{"num_hidden_layers": 12, "hidden_size": 512, "num_attention_heads": 8, "num_key_value_heads": 8, "head_dim": 64, "intermediate_size": 2048, "vocab_size": 8192, "hidden_act": "gelu", "norm": "layernorm", "norm_place": "pre", "norm_eps": 1e-05, "positions": "alibi", "qk_norm": false, "attn_scale": 0.125, "bias": "all", "tie_word_embeddings": true, "parallel_block": false, "init": "normal", "init_std_qkv": 0.0187, "init_std_o": 0.00383, "init_std_up": 0.0187, "init_std_down": 0.00383, "optimizer": "adam_variant", "learning_rate": 0.000571, "beta1": 0.9, "beta2": 0.98, "weight_decay": 0.19, "lr_head": 0.00654, "max_grad_norm": 1.0, "warmup_steps": 238, "schedule": "wsd", "decay_fraction": 0.56, "decay_shape": "linear", "final_lr_fraction": 0.0, "batch_tokens": 65536, "max_seq_len": 512, "doc_mask": true, "train_tokens": 899800000, "max_steps": 13730, "dataset": "wikipedia_en"}
Each number is 500 + 50 x the weight over the matrix's rms, rounded and kept within 0 to 999. Layers, rows and columns count from 0. Numbers have three digits each.

# layer 3 attention key, 512x512, rms 0.0336, rows 447-489, columns 320-383
519532526471485454522507471449579501559572531516493526430507492488428355348427462404497545454567534548521559471631568562461488556451508482462544483546480443597546390499445391381475515529423535
517490537465652591474475445519596425478485556533512533585501408464548584587458567501461501422423481501520511625577612543533432447586486495446476654474523574494482574521431511370568545470477607
500448483473462361528431420500458528566458510493473568544537406517476488553473604400507464476552439508602613413486573575511637458517372527444537559374533451550383562391515568604543448486606501
500502551547594569532506479470416476519506450574502528518474512472511377413481490524542510557469471555483508556503615537530488463438551494553470412458482549499544556568503473443495479482405467
357483640500542547466394394468364399542487587331619527599465533390445484458529629533538433450505561537469566481485543553417572402590516507507502573368406442519461355503502476422511496527506693
519487442535429559445581507634585524407532562505360506556547564462472611558376496559474405541544472473505558498477571422479467449516501472441490590487387489671671420469449401547500442513572413
498466548508434430563473389547414435431594631412505586508396499556512544425463525436550487434550438444478629364503554553584495532515517563469378569563464513484429468485512562421570455494543507
608439604510503488461468507440451590525403507517549574551552472472454572509510429428577542537491390560690511532537616388478417553496412492556577606533540520473500417558459373487537517463480451
467533577463615591457626567488577517527518403488471616539328457516458424494536484517539465503477494564426521496547440523455443556429452545513594451446391455518542582400402508475412500503485526
512500467454596488445583505453395415607417522481456428431530393514508489579584530629512433503551473552462552566423352488524595504439531530327477534431454537433512483438416619567479555515469530
531475521475564460672446428534446505445514420531419648414516478455495502502556515381564446532456508604476468454460430460464540448526486489617545549602425432445372524567557443466415458431485398
512487517386471517545571502559546596606397461503474543584579544471447453353510480413529487470500411523423530568316470466390690412437421521547554536358483660560478595413542315575524477425636404
533429525517545468404439450407346492454437433522481523499583491504442445396525521502488496551476482500528559534466631553563435451537559519471545558560495540458531558485543536509614547534511492
473589495545496518581524535520537512649400414600442509475577455518431448559595486463480481499507486577372565560433539501453572414482501554424597337503536574492470616381506516548495431512552450
543383527474445475346489503535460532509451388430540483552632467539466659404439515509502539591432395417497482511442571450558549476342467397401497450429428606471436435445485519496509511584504414
435526533527389519380656518477537494562406498428434498520523550475476501454530478526509421544438582515522440651397381477567403416522505435415534459452458502472534382486507481558504409487501483
452515457506509595473405526491521502618467498551525409549584565615469592616414475501541490557491596518497512540463580539463533493434453499384480330377453386573504435430501426491470511536483534
534397446512491460472490477487518483408482466451478487485417653472534376582461551629557607563545498505368519621561434485419432545495508465562424462566453554427619505648516529519559571523546517
549509412505499492442518468473537568432500508435431515533472513498508494531430519480504493508409446495527544472469562469641382520543562520540481595535499545446547513537493549560603555394530458
560549590435463500558536319518434452385512599455577506453521407493444404476507514499521502381470507546472472471609463528571515496525559582568385566395480510528496438427507498541544537488409473
469582520532532580532485583549532512467500504547593523603474367533508503344563340569500542523591540402555420631539504548480425644388458611512525612488574569507447547536520437445431459562400441
508421557539422436559501617558607508501530618549429556443528440419583372498595490550403475581558554490551562448428510554451449561511505549464557528495550593476548597646577589601466431501491519
548515450393497491380567518518526501490494524401515483528535498517574637464446420506498471528589451474356513477505336446552514414456419488423494580552545545504540520508496566493523449466509493
549559504486555452506496489467464442535477454438523631519441468514497459521483488525625518571514463432501450453641524475444528420501432484488518408518438517549489354453438495506459499536532479
504504490479446495557493402555499501526389598489509519470453476485448491338549574393565505532472494505470522496544467399412596409466522479350461484485555568501483476478518448532454562409570471
467520458551543538517509582465434545565567409531467415587626463424549458601542435551430509520444463423483456546442510555494524642479497540589534522430534453503550564478502536490463500513396461
462567483628441458567484487609602414494444596488540467430633439479531468504514523383460497480511668381479446482463543445395557465488484471545482625432503541615361429445553504440435494552394474
515470484543510484561489511596578461510498569543523515572433460451576432514520528521538481521588552460511530526470398430507480494541465467491386538472441505561479497520531518533477490505563537
544480520415615440532481471503552513573557416449517542526439491488496444561611496529434540483500493566541568456606521519371503491427311514544625454486481496530463564535455514528504564526482503
603435497420475603451497639497584464522500537457657455664541493562497481400573415419541472465492568579488387538530366535588461518531554435586577649555457356536410481520539484384444453453595505
473540475543433452535652544568517478550495433501496567469478491415553449610494529568460540453457560513498488547560431411490545567479489441493495432516490520511492514510466537554465465452474481
494491550518513477485489407504416480513504477549439491579504491419519401526384587470516450522407423470598502478442643499479541446582573521460552547502464502521513441513490458495608455538538510
604485468453554541570562475482581543514561452366465515462463491467479424504446552466471509495414420502449505414474466505465381527532584419470524563392424495487631434576517474426542448463468470
636479441512578542506318519416557511467483566368575558502418464493529592507540494567486576516523443386501498452505452386476488620516514519440434585534542485471474490532476540575464619502567513
479487519453729546424482545454497484549514454441555522496477467380521486382544471578451527477466534484631541568473370469410513555465365487503492515502510579447431587654564586557471528484478510
552477449525366546464453484517421460271497472500500530529429507593548649494509370601488577524549563432526448585445471476498461532446465610442385484542582489412423499473476536546538598652403466
600469468470568435644439377491652516502565467550418564454474400551534630589493461488429579554468447498514507527511531582526401402415420536374415516503523536424532629523502459504608461459474433
475512489634612527598464449544522476571483511534471547517536428447495578603471568495456523474532573396474583564494474500508471540393511541381437420379524539556566519449499599347453446609447457
538492475513491485572509459411546502543556460495444548415577594415483392335520540437442568539510405530495522416454605543492476545506607446480555504489493545479576488563583418456548468474412430
538497528498496502555508521520586483573510467497547578513542449499416399493476493490461578463382435525627566492499693600402480505463512501401584508492561434532616532553473442422474445496554499
528514481580458427561492507517479448573588473418484539502513469411491367437585554522598497534558439431432570549345481571527440485516526607390410539528541432446638418579527518476544427429562430
447518530618539507426593562572516595461497534506363369445393460471453550459463552635505362464472404587598410515356560590565516505458538495597492490589463555527466556621576393556473446515508374
546504492467319560622572542558591555344509594376582525468483621614498496492482461449548434519565416473558463434419458507508403452551503386587498607488481444453451553445633478559570484524502484
# layer 3 attention value, 512x512, rms 0.0272, rows 384-447, columns 320-383
468518511545539587525425526432557466359509427510499460529598467581530471463525474413486411467514403641570458511548497511399442524622505323486555531490501496595438559457645684472483434457497588
474445552450479538476490537533480510525577423517527450508523487506626515465444545597476507545458502507468454431469489476339521557456472490579548398513481402535465337430355379575573567545548561
465363424416580407492545515434425508467528444555499383411424521538528532457412397522471619525447462465455541497561529502569480471521425402478437468565540494499502509450498504545473649453611512
384614558441395583545454445566532476506539484641492425466493545556488501535602457616524455447453569560436562494525486487497490423516525524478553509467522464464480500429495462568583502486534498
528500465499590489368506301550425494651523540542478412498618511530421582496572576458418501490506546430522494598531481523473500604603528588452498545555436453472536375545504503447440464422497492
454416419405472495491541577613531539485552450536447551434559552480493471502441433605443483478475455487576481564487489538554628564366450520565522436597413539515608481529554332555516518451442440
531455473443513470517561480472406573489403518515494419529544509475446444459513524518556553523474436562372551562579537481491463491561458507456510540466478449482557511522439470555442533456426406
483446558461449547462528514468480500440567549516570383547513570525424533532504475491573547490563530550499437443586489417484541441560548533512552412446431471526563420516564496477497528471427528
644365579529514463475478535473392596637382416555543485459565507479490431443473547504490554490503497548446567582502486616555444453485544455505516484560427437553432462481548439599464528453496573
404415553456489550567533503652444622478578458522498372544578505487399562460421461427458496480501486577439515446452504510578538475393467551557497474628501542558520407501475461551439536486505436
434487436510458550503549535511596513481488544614565462573398512526552501545479533487532438519538479428557542580494522485551546569379509447452527494481546480543459492418567523527508443445503618
582510600479524538469569534457422551578501464475454518538634542502485444513540529508452444560413497488470512512550509478425524529549540590497576472502417461517630443420507389575515486556437485
465550523572381484523492551486554507492516525452599607512478523577636569532540588502546541423429595593563478448529508510513458511499530527591433530465510543582434567645474541464493523439539491
422418465423451480533490471477506461576564497555516446585532488404537480465594555527479564555552427549389389547548491523490512457584416481569516572415555495423551470600480458514529551569551393
450512627465564468435482442431543546437551511506455453422531543498478454480415469498538572364526501485571411493376509454539493534434511391615573473476543557610521459436461477581582402551524546
559476583465561523469569522466438502514504471489543500473539567461507405481544507558384524470448511440545544496495503497492493493525464569489529460423472498560574558477528465542513567627451582
474500402443542554557466553470589438597528534438537557532562595512354494510615508446467446557542535338464519507503485598510506572513590506509474543444525524505477582551402436533494533565556376
514509485443511435460420383415526541590602494503598421623520547546450578449487574529556508492518507510422516402575494487447579537512573432467424597470483497447503483604492449420475484507497437
402443413554471463471424504501487470464536503486485491439417464488558537576459485539541469467541475519570459527447489539529487508453451440524488495544550528520402509522407571401429500493474582
412505485431531550584441569697503427510526530504545495473560459618419534477598477401545554408502468553513465511524466552530556408548444490550471480563555531581483472580463442424419387565460530
581430434424651394552466430479440424449507561513566628509529414495578614520531547443496475483505625518547487485527526549450529503494380473421484565508537514578444548495540572522525481438512460
555543471464584495620590432535546446463418465524483469497445504470629474480509540490488567563506567540516395541509501454555541461528416549454461537584460555576440467533522545474503566479487545
531509609494466499302433493373481501511575483396484581494455472468555504477500573575529497457422554548389416561552448499432484480449556534453563552568478611630484442515491497563592496544512565
621410488351556447507378612444490583535480470447624539423391525512531569529562531459495416443559501475449363594553476441538526506528493488471442588472503520446471440517503528481391488473508399
613432505404530499520611447463474596579446500573507540514505570541538452431474587497467529409445451435517504539538558471489566470508531554540524480455443528528554380495534465488526444503532459
516553477463505592469526516416467477509509530503448565521373472456536443443594378469403453514538466542563501514549505480440486475493480513530552506509487524497443498465546547486557554461449532
486517523411563465548528519616406552540495489537557525457599551478422471501379363549510558486548505470530470529467458378607518508525388491544428512518513535486567487594500421522532451508476574
490441616558512425515422526551477485457502485493570455515512425595466488585527467423425519655444487473585563514537464477510586480555395582492572478530584430491528545530532459403440535533591530
564541459539442534521542588547517399503540515448338534509428470548577505534431480559480505459578454426552462503562482485515582464354519515527529476359522481488482499487442386478434432462394594
462472464604552539554495506443470609567490419517532509566576535535601639546476496505534477563538623412562431502532517566430428606388396479501585540435533536520512510428381477463398512481478457
531422544549515531389497364515462624530545492531422538458464507470590489568587540456520597475507543508501488502416502476518548549404441456530480569580526495501425533568544549544456520512468501
563411607495431587466423478527506563537598471454493442473505468522449510493608528503545555598504501445506532436476496501422514501478485565475618477387555415499559548565548527401403549516547527
510519511555520491505533485485505487558563495483536509559547540574549453552526564588489498549456435629470576518457531458469518467556584400518476481456568457478480543537483565426517549533550577
448536458559421490473496418454418532574560509535494480481483533501520409489499390472473400455511522532637452458479493547481353486594433467560542447526446444388448407482539599542572487442482413
570459415584467492493503564479489530482509486553459475519527457515555511587500458552558588444493509519517471460425504401408505452552450412565518518587507627357457647458499425523539620533604505
538495569527562615440514479653502523491466517554475539542500499467563543456384493436564450474465544578615470436453577490551488548517482430485486496514472500624469470424612420395465571453556544
418459400518546520596495400486492534525464461338422519472453437560551562493390451555502405507529412547527577531513472460545500536556472371429610481370526391475521499551519508515487457551458473
494568470382457513443494413466512523492534567635493506391564506419512517396517537514519466520499487593386466489476490472560525471488482471555535500473386528382501551482539549529552458590524384
482442517500472458596459499527446525545452499453546572470465532512422524528502477568523478539527570478511569477533482392519514447449501469523550527472549562510514537495456460547458480550542454
481531493472546482605564509605439609433457537546473435512517462499559455517398421526527583514409468457526481475539496409540584536348450512586587547504401515416547548466552532581527482479515551
588481478502519407508476420575502485433570543480540477468560531509579531528446481454505562557498586467525477545480532455490572470541431544510385481582433471519436484478552623562512559427533520
458379581491520611554443546515434430525540521564556510528473517571507412482425503546492478446559387500542458456533533390480499493452418528525453480496483518466556477416489534583518453598626542
474455520425458518479579541475529494559433501414506486467556434532564455539513429516392529478533536475367488589481468573492436414430542458456465509571462443506434523497389495501548573425572459
566413431518501508442538490576526477408564482412481512459423492547527443517350482468470532567506506556465457628403495444474554427519464515562459475506490552499523603547521560484480518487405505
508537594541552525454529393531510457489473477541494486410467436511428506448387487587475390404524530569552581511503459543497466613431481528646477436565643493580522416512454489528468533551528560
480517518545454341565548552503600485462531536554413637454540546539500518527469570602448474591528426586471458470534515467475450517433511464473486491529458421470510479418463495571545542503493506
517409532449450474470595485536536501453585477367507604450518553627489476454430540547528537455549577509456542596532505516516534422490485507532479434489587454471479493539508435520639480499545547
496472604582484495466502532483574471548595550370445517520539505581586488483580566497550447516504480537474468519517474437419416553434633515457576487456503568486499480557437499455391478533488601
351558538505480559463546398539451526491558475511480585495428500467452355507508473582445465559436526518548478561495503541510472499480469513531427484590524567437493490478498467448564526395495457
490516400531405579414405446574547570455552395563340519476533537427637419552467470539506529515512529486594453563419545555447488476530334611553460489489417437535434515540571636532511494485517607
470360399495610465534567416526453523539479448483507490486499485573482525570425574577406449477492433636482506427452430619479504366458459459504458520494481534495472528560523522555439485537480363
407519429495425498434533549465477564439594468437546426450522620510509486538517528469491498588518423530595512614431486429515479445580462519514537487485553619535593532500467504450404611457572512
472596572354470504520436503460392483518416513554610383544535546475522456497513509542546426484559516497412597500511471458485473342543517594473524524463427489558434422542571497566449561556493478
513480394472453496408581449565546482438421463505598524480481494445498508564529497472543531550539488431577470500518542467535506497494461428434480442547538547558464462529420487486480528432513475
481492518517495513406497521511551496526589493540516542511476565569459593496576472448523395467494491468478490510439546591518486483518526440516508434495584596537532475551505501492554487572552471
607494584470591547511442587428496558441563453507556441457405379503482580540510469502495378421472581532620537459471493670495484413451420504466572484461438394492486499483397561490516367441564469
462532549571465475490479444471467489477449566507555462538496572541464469495528469532560482511464481481427484490453478480475489505506537581430496505502518548460483471452514474564404444476518446
431534424489497585531465482496566620467424553531514536494447518536355556553660509356595392456574547434535456505504548407478631475432464590513525492509478531568511409391411492542538509569499525
469464660425499492516597508398470383592507436453482445580476580489481494493418468623516421493585580485583566546420510547485517598517512458530500445517479584535543465611385491476528491560567562
564429534518499558481446548565457575491548544528477477495511502542561477507576460564590538487512535537534482471591522520583464452497481500504501553465446512449502542425495539461474496444643515
434486475574589545406533455484470438507490524424442514462420455447444507492533589463607517608494529494426542491542480515468490487499572523486436541551574556584440597520515502442589515509483448
408477574516526491467473530518503531473458486463528449450546554409377564477491472508468526508476462469522501494520526432515443566397406518582538502518497473619475577587570475515419483611546434
555475508556501638476477553469433486557391447399396529518634408577560570502634477422496393509533527465488430482586501517505529672477490424543558491408566559475474406465493489484528373409489497
422534412440463487409456545371462478474583437316524395512480476548311466567505510499539470539484457408502633472400527531506376505421561372430488436496411480491535515544458534492572531550454517
# layer 3 attention output (transposed), 512x512, rms 0.0273, rows 384-447, columns 320-383
529487482508497653577457468512490549433431446380510388557525452528510536559367446495593506600481424550476586603580562458417536450482553402587516596500512516488476424469505487468558440496476631
546501439453548530503520618584476351430519369593478492463446544493477452506435557554526576528457525408511589414516488445522518508495452451533597485521576469443588440504428483475594592433595399
407506551566445522473491544492477481540551530526496506436489432514542450484525541524482495521456530613486553498488651490540447575436414519499491549620462420480524478489427547500488553503478485
461491488467474492448490479623456355559467612534549461487428517582527480435519449564443507458488487462522538480579454471467493547472382397421569487521449514447523445521543532520490532514538462
501511511547571523595515444477460595520484537496465486460607444514426582595474598476423531462570537474473573637491508534413519556484489512501385509536503463503506530602517537472437563406445476
505386421517435428528422477388551447433574482543597631467539421478422503496512462491531438477476513547596456572464578612482526615535475468557553442530498477420563484508502596509505488542493465
528498443526532445565601515481484612417576533568446490489551472551507459483520475458501459505511499540475495504498510381451505531510445499563424505476485444476465568575488537503472437447492461
553542465457482486500407478432404420508435529565569459480452507520542497464530571524535435502488452590574524468535416522627525514489455481466513434580545474500560488504472524506508446587415444
577507467591518556473411520483443545525525463581503562522509479456432521469505569558482499577495583423454601473574466532557389472457537400544435493408455462461465532537509456472540530523469459
511508527492426484565562446535527462486560499547491456512430489481512499542585505474500370580452582538415569549467658490462509565492579549497607432565520510480527508492464498465546446521552609
455408561466411557481450538487523584457463509537432521495544524563603518552545461529540382556579513441534536576525462461373460506377487522443528507460536551578474507512483398456444460616458610
505454413509424461563470506532480540407585528519519565535493528534475508469468516497513478476495564449505462537409426444552544554515386542525479571537597424459474412535473575510568466406462482
416536567487569518555540577526504460479523473495457553557421551613538562550414504515474478456533450549500537462533440507517491463513526475550528423539544506508538481497527495558398542434495447
443559441495504489587616543462498483468588413441542410476590610392513493492471490456497459551483473495488412471492449470512535489452462393543497582575470458428476485534510576557483516507531466
512542628498541526392458424444509535418469535601477403566437409464602437562409505591573521548502527514495496485491460574420662433444498547522538590426506564473508448500545448451526440421619449
512512462552466498530486467522529573428543592585540555555471555542490541517463517484477480525443580428464470500396467434515555512513350528572561547528531419488435497570485611518554497417508478
373648531492472438512570480522486525593510512473516549490417554513482510437516497481514557454480469384491429444510500479581535569484505475550545513487491471483491551512469531533518511384494563
508536428519456489561513513496490417544465499519549450438644533527485516443483547483475496525554451515488523475566499548382496494529565583442533388467420482536543465518531443458486552515538530
497459574526567528459467433452488476523475477473419477504519453474556517497515505529447509479554478503531554500562519593515434542513614484498534470439401539510558473469465443477513542583484506
483558466589470547551537549589478532478577488589485417405498539544406525616491502479579439422467416528471486548528392556479484452608513465585459523552485513470397515486419482449437454517535501
440370483563535508460370496505509538472537571459469495514572434542498508518446511546471545469435470537454429521484484458460520549514508525450449504541455427585469564576471481577565470536477566
479528482437552526468479452585544594418579509445436525516479509462454464536508491542455450526437533450558395456490436542414522467543470490405453518590440543527435447561457469500472596520442536
605461552566547466499440526536498425478636498501442540492506465547530401496548440458490591548442586457444536534491506465375464464435636457540506484528448577532533536570466454460583457509461495
559508512384578609464448514477478480572580581505556507463545539538509530569475464385549501549673498631485489574396603468424521455447473586540488400528536424428477453417461552462574508502466507
574421476519412454532501517501536569431592556543519584535574583528474515534491508433570461544487536492510440519399541453510551577502456494556505531523532486566483482573564600495580466417470511
473572515506510574485449517514491508397365477446421535482361535459460501549462549467476416589453516558404501477563555505473557410407428445513546540488509512532520397517515497529529524511461450
493410494603528454496485460472495537481615436611486550507532466433493495544579490459573582538468480516558518590464548518463441547524545563495443491449500564398471491532477507516526483439400534
539394532671533582461379507445527520493512454434535585521493482537431469601548540451560541559512531524536469478463474504541512484532425531455455471491516494448542549552485480446523568459535502
490470586504466469519519540426535451492540475527383534408422473477484492491599500449520468521516489470564512496545483505535447559519574491462490453342444470538490497473495532440502438531479439
531429409567528516597513481422448544483615503488534469539562532549604561399504509384448567396530522512495548538451456585515434563520579505474583506420422414469584488480524500449539573533587631
420402584448598522457475447589466627527588601499421496567370452556570514498583430574519596525422556458422561476499522540465469515513624498483396527508554458511460482583487542428433474555460448
581549539543468528540574455544467498513471492430517426483526579444606480504423477449450496480649567463493496554438473421466536517451465547492513530548547430404474578426483593468407456484567516
466476455487523458555586507486518438584433519486477507538534606586550566485480485566511458572502449512487530390428425485511479486568441488523568524524539479442476512500502461528541446403505511
453452577491522501498433351588512520383494523449466453460558520542596475470446495491496519411589537433511495587555462437422460428529496439523548480475543447441555429457461519475463490566543335
577490567497545515513471372513561382592459592397514474494558572574501488510455362520528481511427515545524459529490557434526475399482483546595518504501488455463547599439509563538459546504528442
544404527479528585408381529627625556449525488541515651533541499578500431526401598577507448526477506564440502473464602491365488523540533542530587464483534462525497454469506507534500465493472586
417523415573558504522515430471423443470446524453534375534543494563494522461528455523510556450544383469482493546434475463613526530517479466351535483493495515481507536589506540499493500410488524
555439466549537433527524471421382477560540519564569515526455533506486555485521492533527445607472552602526476548477531564420540482541513407516483632496489574477521591410595478475445488593489429
454441584521503454461529567471488473527529465413441517542470432393488534396497527507373550458580537494563477519512582485682447444515459498578414506466448525452588522516480504489506541473526515
434448566600483424413441501518513521512650526548453641479475543453451527581484430424551450504454543501645471563491527469511455543546532496507595461507545550456497543609477661470491421401438566
590396570542623515456468430552534522557528560484539617425509402519535436562440513560480450560495528534621575534506617495391435476520475565425522475570421527468428518465549494540499471507465446
373429532482454546453436537505475494552525543606508550472461503564536478577510585481487555427438411482513431443458558438534490501521574521409561459484577505556497596484510504560618393468511550
446483504450504483539483479547551534587537441461567631458552504435544490457564428573496517546489517619454463598585494563468482459563548509498465516633549405559440594405429466554550501544460487
501429498554547431493519378502516540564384327502453368412470438492526437523483448468494422574461515557481434470440470508492569450505419576493491499522472534582539447491492587479556510437471508
442427587498569529430519452473427518555436518529438560505455422464482515521450453552468380535469527613452539514379647554403473573490487535543556518474498500549497545461555458460510434462579514
521494493470530444513451519533546492591498548573521420482557544511535454522442524542454529553436422470495436451477440589601503432424548534485482430454522553532443657461543481573592553486549477
541512613475550561441566417531556449586440584457535522482508411535493458597487591523526428543522529481555499458431556491452517584391517497407546616461530467563449557372454409564447445373519463
477534457534434391492474600536479609562447589459502441552484451539594500402430453486372503461556505506462602492482482505534578458505555460479487494426446534520519365441433408437455528477525535
459554586509469543477451481480510577519493579517444569462455427589510377540566519472504448506493512592594523519471555554445468505653408473476457566598479528511570411565452471442466524469507529
545484397484568597454507433493600469443513414503362476458548512462458488492482534463509488531502527460481488512534589489495523516536559554654457592513453470475483509501504560566525479539568471
515551555524553487540499468469451536572490616463442422599504461631491487469547499583512465537462483543470507461500462526344448518527578442535458481461449479521552592514524482545521535458502503
445459504599567448466528458522502505469601534470543445503519514507521539578490496413463404596450438491471485495415586446528467359541514581519457512479443500465565499546455476546509576498546488
495581469499480466546472429452559501467402577622446379422536553483609460572545535413494503591483513467476570521472500442561409361418514513455431495552421556440506600540461604478575525574520515
552422440519489481556475506490502456374480503581614557530473680458518593452466441495525422501447512506575451508523531517530555534536404460534505431520533467475525529485407413504557639531426543
563408499538423549427450532432515491531542559469515550491514587563383517409458534484531449549513498552488483534579588654417505428387514447465516505502538581538432520455520523568493526535553446
440586491469519618561490492432390586564471492599533412428455470488434543459437491518534485540518456425507496540536508532488571419486429585539425442485400309525537440527485527517499453452487430
424522509624466491529473521445461515477508559485564457451498477597598538516546412489373462424490555495581430412553364433614442642494399506501447521572501483612565499486401527486511421413560424
578492464488418588424374443435475499564568502531520529545388502552492430540475481530547510494524515477559581500509507501460477566413487527471450522444437530459469489515475477516615445562451598
397452554415477492434507552446478460573494410460499499555474590578539542429456466585563512559523437430509525464440541561609585534504344439510422479569471545461632446504431495443568545496476469
578361500496482466522507492603508450476532545604502499512457505484514474483546426492415466585442597537652506559521550505554431516575494539552573423396387479486556507478461521513508507520536521
508551545510583475478515528511459473553472512485477497449552606473539437462438552556439459505564497522447467439593521596428528459485558444449474535480516559559555495521501453393492492486513524
561523567472543433508528542400423540549536479508471469518565457473490550416511430436492483493485438531546481584430569416379497531529511417492504523464517508429445583473528508498494472534492545
495446475366459547496511558494454568534504417455428551486521531522489543536480467435532503489592539509403545451473356427550497523589653485536540508418496542463473456502472518480543417492506563
501456491501468525466479487350538488578590365505490452534502507483477464564506407483463493604565482513515481475493541449316492477486486480449508526480503451548485521525479469471573498574471514
# layer 3 attention query, 512x512, rms 0.0347, rows 448-490, columns 320-383
396472530479630542385456545536499539620576459550564504532435431437550501593388453538514530489558523534488573551538528488589498456540441567422537571489481591443455654470493500411544565503512668
510435568490544478609458503532379478545452450541519684479558517428422489492427471419427526557505520519397540485512531555521595418559413514497511480455541490535485516400476497472593513552563580
507556525524482493445573455506507502447490469522522465550405438587497426468425536535618570479564419506482508518523519473478464576455463547620482385507578594447525496511494590450465508515482554
417372420555523403486400476424423610499568516442535514511466483555499488488533655579532495444516650492495549505509512569446559404563409523561577517490466517372357409525453516507456451530429625
495464407445539478531417447647488589392487563421373403488615483561455501506383503539537473499536496461526596554540457433534533496524462512465425442404349498630606490543499320564610395489596374
558413619594530485523404463547478501487585588434539632548547492460529517443473479497536476526522446457581689484510485585627395445608454605507425586503406478499461497555360487402577392493481516
555427474490493537495476466393372657489432471508493527457522421378329519463537514525669555543560457392591608589531613490480492540503513465482503556506462513603542431476423384502674473454579483
497550553486529523555627529485512553505460397405483579573414466551562408546522514628572513497446428640303486551531405677457447484503546568480539383469430497451569471464500603543389452469415479
548485518453531461532525471501408376430488557577485521351374426470571407518476458634408385418538540530419495548524440655594505537505455608410556451577646561491535531488493527586514733445541606
648466591339434533646543407480546499512455445476483572598521455484563506522507455381604482366469461519474521532409486455454556445510483450548419499637602414556382495587438474549512490446473366
620469661415405588470581445565443597649508477372576590465715578526415490505527480418559518540560470524545589454429599484372549490505381506544579547342361472505542537396522430464668432480522500
549521447490522494472519453449465419427411357513493483537524482511495503402505430477475416445577481454590473481484513557574452445465377515534426510590482551531367620466603623481603524614569570
416548553573496529503539445565501461640544439559523589492561490470501521518534396421413438493558497520461550448351606564452489454488469519416587419523387525368550643424534481409490508568472468
435437430654428393457651517489339510503428552376423465596634600536544566473500399583447471556407316444492442562458512503583440494270499419499444464420523530533391419490634633537488476539537408
462471532506422548388584587515490536442361614515477412500562546473540491505452600476626492551428551600494420642443578533503406530498545570488576388377517530511551480603620526423437403483527570
528566435465458476555406520553514525471389587489446350516492532583354464564462516484468558447434556457423449546543504445500587520438601528416527390471577381510546545449389410434455459625505557
368543443445472472548529444486436509397501412556459419358514545556518527443413653642544578529468560523574542605558538542484545571508367333522489473484546560470582477551569451597611544469527430
515640470490407524493417588488623489464395497446468490530487509510486565529428519446499555494527538569527555524476494446598479507651494452562445511486373470502473491478486506488566506478566510
560505597565449495469459371588457393407546474488625498475581414553437420537566544559417459399399630489504548515655496547517462418556382522567426587497517543535442493341387457580524513445468550
522592523456513671483601497507501523462495398444583449503514396451419465417633517593552520494514385450466268539649495526458454518545514524502555629344528492568485505433489578572495500563527478
453547542475557426453412556491600482422486571551489426466539541437553457465549489422517447631597530495533490534456594567364454560611536394413588603487513551516537548546600538612599388444442466
474497556446466447438494541548508528539573598341434513538550518435527555566374389460565488510516441434577532568501485499627501520585449503436544545413534434505594550625511606519548486372456499
540460444463520350554567526484387608545536433394500571600457494505462414543546551580614584537433375407505456441597517562468574458531505491383481443522521484551498359465515527555462460445494498
624535500573412617581604380540468489539515607475451562578536529392449479405535554426618643458503502415566511411572532444455460508410482497491538546489565485616492508513509444444515520365531522
422615466488429458440560467486548453441475491541547435456539444609403469566492410538444419495552553526387389545564479549453481568496534426615488405444650484467548422575408549568552543569441518
501491490649442421454482562568490417500479526555532509410651473573532530562442655456493574415476534495437432499576584531433493477502492504480548604540489486501467506417362431495407532536450531
441517474493509494495408481549450511525506642535553475578521484588481447527439652484586504584565524475557549489552498398448530592592537488576449525488437579536546458486557456489571426459483527
584477519494519403487474487465562657487529409468421551532491532465455433545558394482531444459425508525517535449490572596418509372440397439480569415550485554539524522555522501523540429604352489
551529539432476470399514571566590373497474550528563419548605454477510583422628384481556581480526515486535423611530439485600516540572554467611612686531480388429451583578522519576461479448609504
505545547552492466453533489561457500570564478508522573506489559423485472649487525469474490521408547509477511504523545448457584460578500514438561452511470542437610482452542476502493514415470476
558521513437531474520490498452482490644510540504543603554509523439538454540481517495487511531553420433521458407511500508458506565535507533518495553480519566498443566450498435550601463501494480
564569485512445484544555498497623605571573489340484550434447512518537501506517488430519478518490551405491476449507341389532392464522552391515484544467408507562495470561444486531468432417592445
528506490426552593575339517523554364533524578519391488603457435503607662542474555545470493556525521441528460407575451434475399632538536520451401573582505426493494478431485463529530607482598473
530502514419574635496454673399496612503536503511548416547410496491490397489624489425465535570494455396513426442385436488444497503380447418503528505503524577515535522452661623482489427603450583
442472449513459562484460407497377443313479571486452472505536536586563558498475520613493457531426516543606365561547527483525408602414570582464411532504576541581512509454493485548456521687470415
523625551470611524516564454486526515435569438514419477528527529606427578461445363491502439610496494423549421530447496468566416471388501525381383495470539643604543495560506407456607428475430421
408575604598513540500529529631512483473429464529573492491549383618541496507445545475396443601450608515402561522447444544552404442426551626387436418412546603488544502532414503362499533580524547
542566520528492481519501432414522423560468463526497591413454561419490448415546529470551520498568501480529497478489495464424427521493486495510502543537436473496521435469537531422397497466536461
556502542513547575532484574458514450498577473452461548450524500431446490460593456589500568509506426494501496508431540574439519512427592446384578541500604467465597518548466423458466381413523423
422583463558443486556511398495347421544498559523451514562533469493452480401621534502594374430587484454515510626442446529486521461442533557492444574492487569532512448556456425546511503352509393
443437445598550557500617685572590594399579629580450440509359551379494581552412614497542484518590389592519382492288494502566474534465521478655470405566503552432490491532624455655417597374431387
576524522404494458579494524529605569401440486408526436520501524529496553489458466409599450494514455446503464564464445498492431448550513473571505627554600488401428519572516398581515515556593469
548537566531576424494663439463430432594407513441555502495385543530465522497433457485446528480491445352451436465621502427492516630537539503418429564566607444500524480513401477449470545515520521